Part of a small language model's weights: normalized queries and keys.
Each number is 500 + 40 x the weight over its row's rms, rounded and kept within 0 to 999. Layers, rows and columns count from 0. Numbers have three digits each. The size before them is the row's rms in percent of the matrix's.

# layer 8 attention key, 192x256, rms 0.114, rows 118-135, columns 128-191
080:529450571487489556500504458480464527456466482466553474502554518491527499547493468528519462474467477524514511447494527544493559501444483544500542502512517486549486444506446495507595526448545458
083:512459497401460508478479481521510460435540494465435511425584487486472524456490537469508547497516546524490475489479449467497449520518518478513496497529461486497571506457524478470460461532483538
084:468559423517444523431517455515501493491590509580476532517505470486459522465453465509440516484506473614531471482575482459485535541457482478479501458454523516472463518488498493458450555464480528
087:519483411468468521534517519483554486483464465455461505579501507474544479511483508480516421407529465490507497527465548469397494546526446538538518482478506501449453514517455515498585441555499480
084:479472499408441448507469515417568496531487461500531493566529533493550492519533528493537532459464517483468557530526525540540452573457510516460496482470490557438523462486517458455482526533537487
090:478493494498548447469497487508462497497528498511456527461476565522519506482412490560501468486511516501473515526430479480511530558507406514495528505496500530472533497505480443548415466526546539
093:557467611524462487507489490500466531466457480484495539537476494498602543469471491436464474423500459533491494480515550591522466505473494620541521517509463464425466485518463456474524415458528473
090:556501443479400461561548486468495446491531492481509470442534540378477485530472511472494556507530508467490459463516474525541471502458436459479491522535482540596527471491507464493535453460479431
082:481407493438517463465524446450518503524441484517532499435492520529557437506435525566482495505491514580556525573529533501523474574565460533499491548502515371472521458407515505469475579471475551
083:537544449506562468520536412487497475516482584503463502460469448452452479492533489507472513466511530531484526501478457517531467526429519499453487435579476528477488518509547500483510549401540501
062:547462484484516463531462565540443560579423472465518504512512523530546518496550528493539516509440507523498458415533493471498521543525473499505539502516485412610520525522548475455466464542453516
055:543496537547515498495482520499404444491469501522520532511436483504510485508500534514481539608530423487515534518549515488497444472555444560512407578492487449469479367480527502442520517447510456
067:544497436436534482499413488510577530554533473494521510509533463444519526440466423489506425574431458414501484549426454557485483485506520461547471450528488472492396532499477505535437584529553541
073:453568630543497540437528503471490550532444527540494544445484484503505499454463470515581530475486473566518514494489492551510549524472503483520399472572557472437513508401477473501497545431490472
095:513487542548550457546496478529539542467513443486475519527507528482457591468517498411472428543469549465514490534518524543491552535461518474512461417537535537452474537483491499518516472522523476
098:494412453561511486474481499456487560495473553494485410513469478438484542468508550358474545530486476551519476551430525473510551510510488498543465509521545502511466491485483509512413534497514466
114:537490551408461481481475524521489521453531483500505510481520522490526523536487472530540473455453582496443438523454469518461506564501481462484531441465516496496482503527465469526522495605469478
108:452506472435526565500495472498536530518468458436477439509492532491557503482511518478493464522478553432464514562605431530604527502530522463505538537455563527418511576507498504572525518466533435
# layer 8 attention query, 192x256, rms 0.116, rows 119-136, columns 128-191
095:537532562532497505538540481468465499489511493564515510552441509441493512539520475438487497490464596516510441444537480587540548467543417545444561519496382491497472523507479420565559575525540608
105:443480507547532463477504517512479442527517464488463442452576527450488482407569507520499479514534519543500542520560473514508450462541479457522528432498543460472503461464609514498474554486540465
109:541491552520513445499442418491466483537501464435513545542540576500506549462444473465497494513456510454499411522490517480515482508496546492529507542515517479529476492407486557619504516477573453
099:491481463517499531552449463489477623490468525499479476498510450533467563502486510495542539466534551540464527541471515551472551480434510468512502441476460503574430491483517532500465482411549478
106:444530510551464575500442462456504491504479504544550529496480533577550462502498557519489436542496455474570472557484541545500503528532584494444501565486522526462525490451510527576528564435419530
108:460470464452568433548434451439592550526518429539527478503444532476465467421496501467568487477476485449504525503605508496457482446547531493546572511469561459525490579502503446521509492494538384
113:525487511460446549468468581527526501544442538527520464471485497428434518464471490492506508525459508447565522433574496519489532488431471483509402516510408506505472493473513502503592517433481550
094:513551489483547496485495493454465468541449444469438502494533545482464510527498458569520513482452566477529516487448532501456542477515487561573464558410453563525511456493499491478428510488477517
103:495510517516557503451438589531477564466459506508465490539517562429466522496475480502545420436526526463506502492541510540459448477533566491459456496464427467372460499536497475493513443550449452
072:546476466441448554522526411525450518484489507523538505448467471514528515466407478555501520511478491490549535472428563431509469467484383513585619452407478487588549487517529433458508449518558502
062:470480522560530480431453515509456570538478510482529554488496412495512518505500410478490488549500502414470475432488500498512572423426562467529504464550526533541451560444517495511428478480512526
072:496438510567490498511454496472503545525483544464483514513547398481563455455569457482544510530505495557485556446516498494413552514494514526489479484477562452536387533503505458523484397434493493
085:565537413446512507459546570465510514520473499480464485413510525563494570532445497510475420526474477472517477465524507560550501508442479510533511528519484494523560479458544511520539544512549553
100:547447433446555555494462466503496511464549478487466525501464532515466459467489533571486471516450564519545453507536533540490534532498515533498435471516577528475595492514504447514482532501568458
097:478564518507518467472548487560481499534437472615482510408405479397475419479542536476452541499492533481479427470567557470503487516491472436433490560555527537506464550528514585489535541449461578
115:449507538488475550520532574517473482500540441497472542534541564567502560473489566485454524445506486572477459490542445420455491507546539482525510466456521434455524543549470546496507531480502529
118:462477482448465550520538522527438512535480442512545497503592587402442518511484564503432557500483489454505427513505532561481469506489498487510453524474440449530480504508482508553441461467385526
057:457476459499486522493528464479526537478490506492459534509587460524519518507521519511496484500501472496521488475502503509511497509565475529495485566457527470545499515428452482502462447524528424
# layer 8 attention value, 192x256, rms 0.123, rows 96-127, columns 128-191
098:461465481463486465507477495482559527515476489532593474470494527504531579452491493541530440537464527521524487550483500529456538503583504553427487529546440519431425528507528525451532457486502458
097:506580562533502561503545461500458505460490503516518503496507473423413510454486429461537476468500520503476408515506531510528523573483420497460486532501476500514588464539563487501518432479486477
098:560489469461529370457512478523482484449508516518467498530497539505532531512505475564538535540488455542505535493477511450521486489413452533449523465511508516533508501486469439495473511530568558
098:467491578554493520421473456548460480489457488540473448448486489512526565499439433531487560553508553521530493462550482494566491473513424513518504447513444511447512537481507480508496459530484476
101:507387491507482465530489449438554497504506519602509462424506547541476508397467497490572495452580504546505507493486468490503583533451542482503428492566492502478484476476460567567512546457511464
104:530466515512467549467508480532557493544455455469577520483535588479535505479492501545540527489505461475474507462539424504475493495500446515523555470554550516507544481570542492570467435504588456
103:512442511552464446526513415460432535538534529476549467432533483495495481534471509554551508486470490543532404479473521487553473477550466527514508395446479501479505557469478528538450495532516500
099:590481453460432560547575501487555499555508531524535494493483402515471567473493521486488498437514499479486426533449563447469476568484508499502496485533516527437572466518551512562541547468506480
088:524488528471456488450498492544511575534500433522435525520560512468539544517469568565444473540485494456496605468478419468517561491447424490441519546535544540492597463543540498413518539436472500
104:541533475489555485495506510515522555498524474504498457544507518570454515511465466402446471480470436426505487473523447420507473574381541515532464521553527465450461440525505478483404469455459466
104:490461459483501588494478517501467548576510508511516519594469514538519443419486447516517512551499486548523574518522542529456520534524574578461497529515455553467534497526559598549472495521550437
100:551494504476463539627561536461483519467501494559509471468513403490481486435499588488454562483492487470522518564449490463498569527516472551543489453512449466449436514538504435484495444532566546
103:493534525481429476460546486474486527477459462469477438565547458471502529499553559592454485448508543511491531462454530510465458503503430592445513496493484502491551477512464483507543498440532561
095:522515538520547499396529473554472470490524470445534488552509468431496466444551564470508490479456511521489510505529509455466534507502439548589481519481548475452514487486432522455511513532512526
096:477512536475526499517563485560487471518461535514489497508580448520507487511521511520528465547451474510456502478524469498506548545530553507482540559473484478533472537530498454433546491474443575
098:470443481545478508538469539567510510515484479598483467545452492527513476570477445530532478474507486566516482470499571485506489572472523464434499466566536411457450511504494461478443438537541457
108:482470452485468488522424472510495559505495552548471555481540494450539521538453548486466476446418539508576511486497463493545515545472587528462564471544468583572528525452487509505603526494440454
102:503586482468458573529552503534506550476444545479518562537476450486552576532501496531423504477504453478522489484460488461480487546483603492541513520484542495479487505552459515510444504465484447
094:530462467507513595597531573552535501562450516464454458481548456419617430489523501468464437506516495520540509498495550477521578521536514507485432548542472505547464520527469553483550437492474543
097:515553495506510456501560519466499566557558503578443462516517516516443497426545555526472468440499480533500533526453518459503518490489471470564493541515567590489487468516374529461510475442532467
105:437513515441474509524577478503460584504414476516539575442448509549487528509485579463567479489541501541476421493519554454499594479483473425504476518478452524503487560553470528495512558442445473
102:541462524544497518490514464469522495548488482520496466508519464548434539511426463486483473575543608455456509504499521393533477524528466600506623466533473401496427534486577582520459547523523495
100:575454528462537496513479414481555481604537449466454449508451544427492473564461503433527564531510526477564484506500510506491504515571565501590515471452493441453517521473532475448493529511508472
103:486490485538526518468493471472426535466477547465404452504514505491495448572464474519469436448498505433505470504544471527459468461490539494503422496454523609534453523478433544436527511502461515
102:466471561560503525462479523504534477474461407565542487416512502543479476560582520514517547483475487509489539539487499504486553448522492488455448534470532555503462534489550485475521486461449467
097:430513481475461507516559559450496549525491469439555430493523522589473496499496513502538484588460491504504544579524486495454408526516483515502478495482516519484468547531514524540508572515455532
097:447472521457501467477567536519525493479525521524386478532502547561519544514485518440534473501464576538505517530467555433492589477499504550510435450513425519433557511504490520523465470501446543
102:469511517496524544481443499515484499476593543571476538502460492500471511516517554545523536466483514521540545483435554513568529535520493539525494476491574565519490466531513513510443529536482536
102:438502594415441501507462495529478494473481506504547475539523403487533515549518525483481474462491582477501474511512488573481537536467507438483475518432491460502546496521496481559541533526469513
100:560484503488491397500547581538494528556506520468469525546479485538548534565449476512501579612495445410501487457465501489507489475528533516502562490503541471493493448527428470571512442456524487
100:494436462498447521550461530488499523513498480534544484439507447537535472465465553449523533571460512515521426579470564471415480518456542460464455472524496482523597447504509488510526590457481493
103:477565535555462500492487535483453468472531532508521540523514417483468462552567560490489492539526553519490502514465490481469508548554514499559487537544471406502530439477464531527512468512533522
# layer 8 attention output (transposed), 192x256, rms 0.114, rows 96-127, columns 128-191
106:458445497525515468493554522492497482501550521550453474470518445451462485504532500498481484481524533483518540533524463491499463481497490505530537418507435493538506516448511478467468563532552411
106:425554484500486478479507532506452513467560469531517506626411405486492475493508489528550471599458635448515467546518520522500482510487442493537488567478465490470458479528452496493536492499510518
103:530437524573472416451441488464568525443522512488495463495472565477511536580447535496460514464490541514465484471494545467479490520501518523541506540534553488474559506508482419468484482456466577
106:443520531501503526541443597547415426538545517629472482552424501595488505577468467549503514528536463534426447494490457580491572516500471500525503507510504506455482567525549541532479543485479490
109:521513473473434515537502436492553446562525521525521456427496445470491470529588534507532511515484529531514466463463502495516528566548485546487546469518551534527439471531464476533475435482535550
109:503488475525504475517458473504557562559483530519551432496414441430443542480487484469574501460467511529477556486499448560472494484371517390490466512455449454521496611587508465502519440534494475
110:439532503512474534484555491441474467526457507530528490453502538503517445454480579533437481544532522460457413519610391490452532540393553501507494478443465536545493552432426483488475524540542457
104:547525483491483520553512543521521448495476541473454544415519410521528426393457530545521469550537431536442525486528502487476535526517534497485477450521507416524421537478462488559497461449524522
095:523475519493538576476456535564468568488431520424529478473502467452485501557557455505450484532541461484480455494516483492519490527543387434493462479437502431542517543488559534443498501449506500
110:448536526491501501539583549479528474477531465531527585451595366531557470465534492493515493527444468487497495515469479476588551531468535474508447534520456519508547481466501494496495513438539550
110:499517446538511449465475543565518572545533503486485543498500579458489481479438503474570485474526434538542481477519536538527551492492565447490478471544501481522476444516464421446492428524507530
108:551507463551459494579488504463564544523467483488418511507489449554598498463510499504485511483526500552452568478456530478517444519476532507508512531421452531526538538481446493502498550521520490
107:517486522483470506488565485509530486506402515556558500508518518459476512519530499509437484483569554567487496495480497538495493497438553495480452555478562562476500500560507516436496533438530518
104:539491540465531544402507497522475480516496455544534441463448452496456480457588545421517538535506550491511509482478562490468500485430442501559503519466449512487603476476509524536538466494499425
105:509496489432523530475503492455534530536411506421488439539527454532460456539492494521479529481458589545426427538507528531456492536579511510524531460488420478520576494487448471469531476477450544
106:454497532447547456492483490509521507546502466545505503476518466506508548502433514486515444437499491404493467474529513553488507572454523558494482580608529461485510506567435526557527532486497464
112:563512388503532607529512530516523450501453529507526499539603494466546511417497549524426496434518414446535433451495487530559544513477541447499515463531496486550557547424526559485602528459504496
110:491466524491495597517609452483365551499507566410516539537414460486606515513479474525487469498496487514534444502480488551534498467518468536530484512578473497501453427506503497545527480459460554
096:566463509469531484495444493480538537512442473536491487532561552619559557514465516538528552490505525532519523468450526456478504449517543506509503442518493471512512462446488508473465461493465425
103:547494452542550528503541472415451502478546557524506530589522577454500517507532536458518529542498549507509572465420505458497486519498465461509517462444539495494550543508485496515559508539536470
111:544500555503488511480459512510489551523496537413527458445414539458520572506524486505537529518518488574424398514468507463519563540443505532529521496501475469502454493449478519413548503528568483
109:442512532473493540509453511469496482537501498565486522560484431477469494497491477467495520512445508536511448455511449445464549492497517476495512487587512572483474493542428531507500461457631598
105:542461494532566536511472473532439526588507483486497509459515478475522527503473482442583478541402442515514547427510469468556516483439518471477533491522500471503518474467491533505560498506454475
110:483471471495554544431498447430537465535410436452504491453465487548532509541431506549440499477489443433542465510527571511442488508534494491484517563527595519447507511532454479542487533549568513
108:397458547488479517445489439475510488534477521475502533517514506540504460532579492495494525433554573527509463492499487480447535500510578533464523513470537460537455476535578435506515477499562525
103:487538466460455517493523540508490497585490510534543475476511495430484495420570517520513466494547520531613513554496475586522494482433544461562444524514535473575463509503467528446545531516565540
107:523529465494547535452508442509523502515518492526504555451508489494476558427490484497537449480527498535414521504468461408464486541580471556449562547497466485473550508454497516530504460417499532
108:451516475493468563463474500587530506505476551509493541564515441412528528556515516519539492502430484571523506559441521529528478500512504501549430486477536534514445525471457546575532507451428513
106:524531602506490532463453547520544492473494540532499464497518505571495506483541533493529486529469492498420399516496448544474477551545528480518488521466491458526509490504457519527531458470472520
107:502550528464509505462590503486527548529551442450594486487452466485482545452410495553486467480509485455410442453480513516481451464503538463524475452493498396435540502590528529549545543471482444
107:480391465507510525499407497485494535487526543556497442458495523549604462504510488458593506510560552456564430440491544554515484510488476427515464438509473421532554546478503493556536449481430481
109:590491494507488471519433503533511513550445481541478504528472531481586553529467500496561532568492474477557433527485532450487508485496445423540519448461498537498476508466507486546502596463600464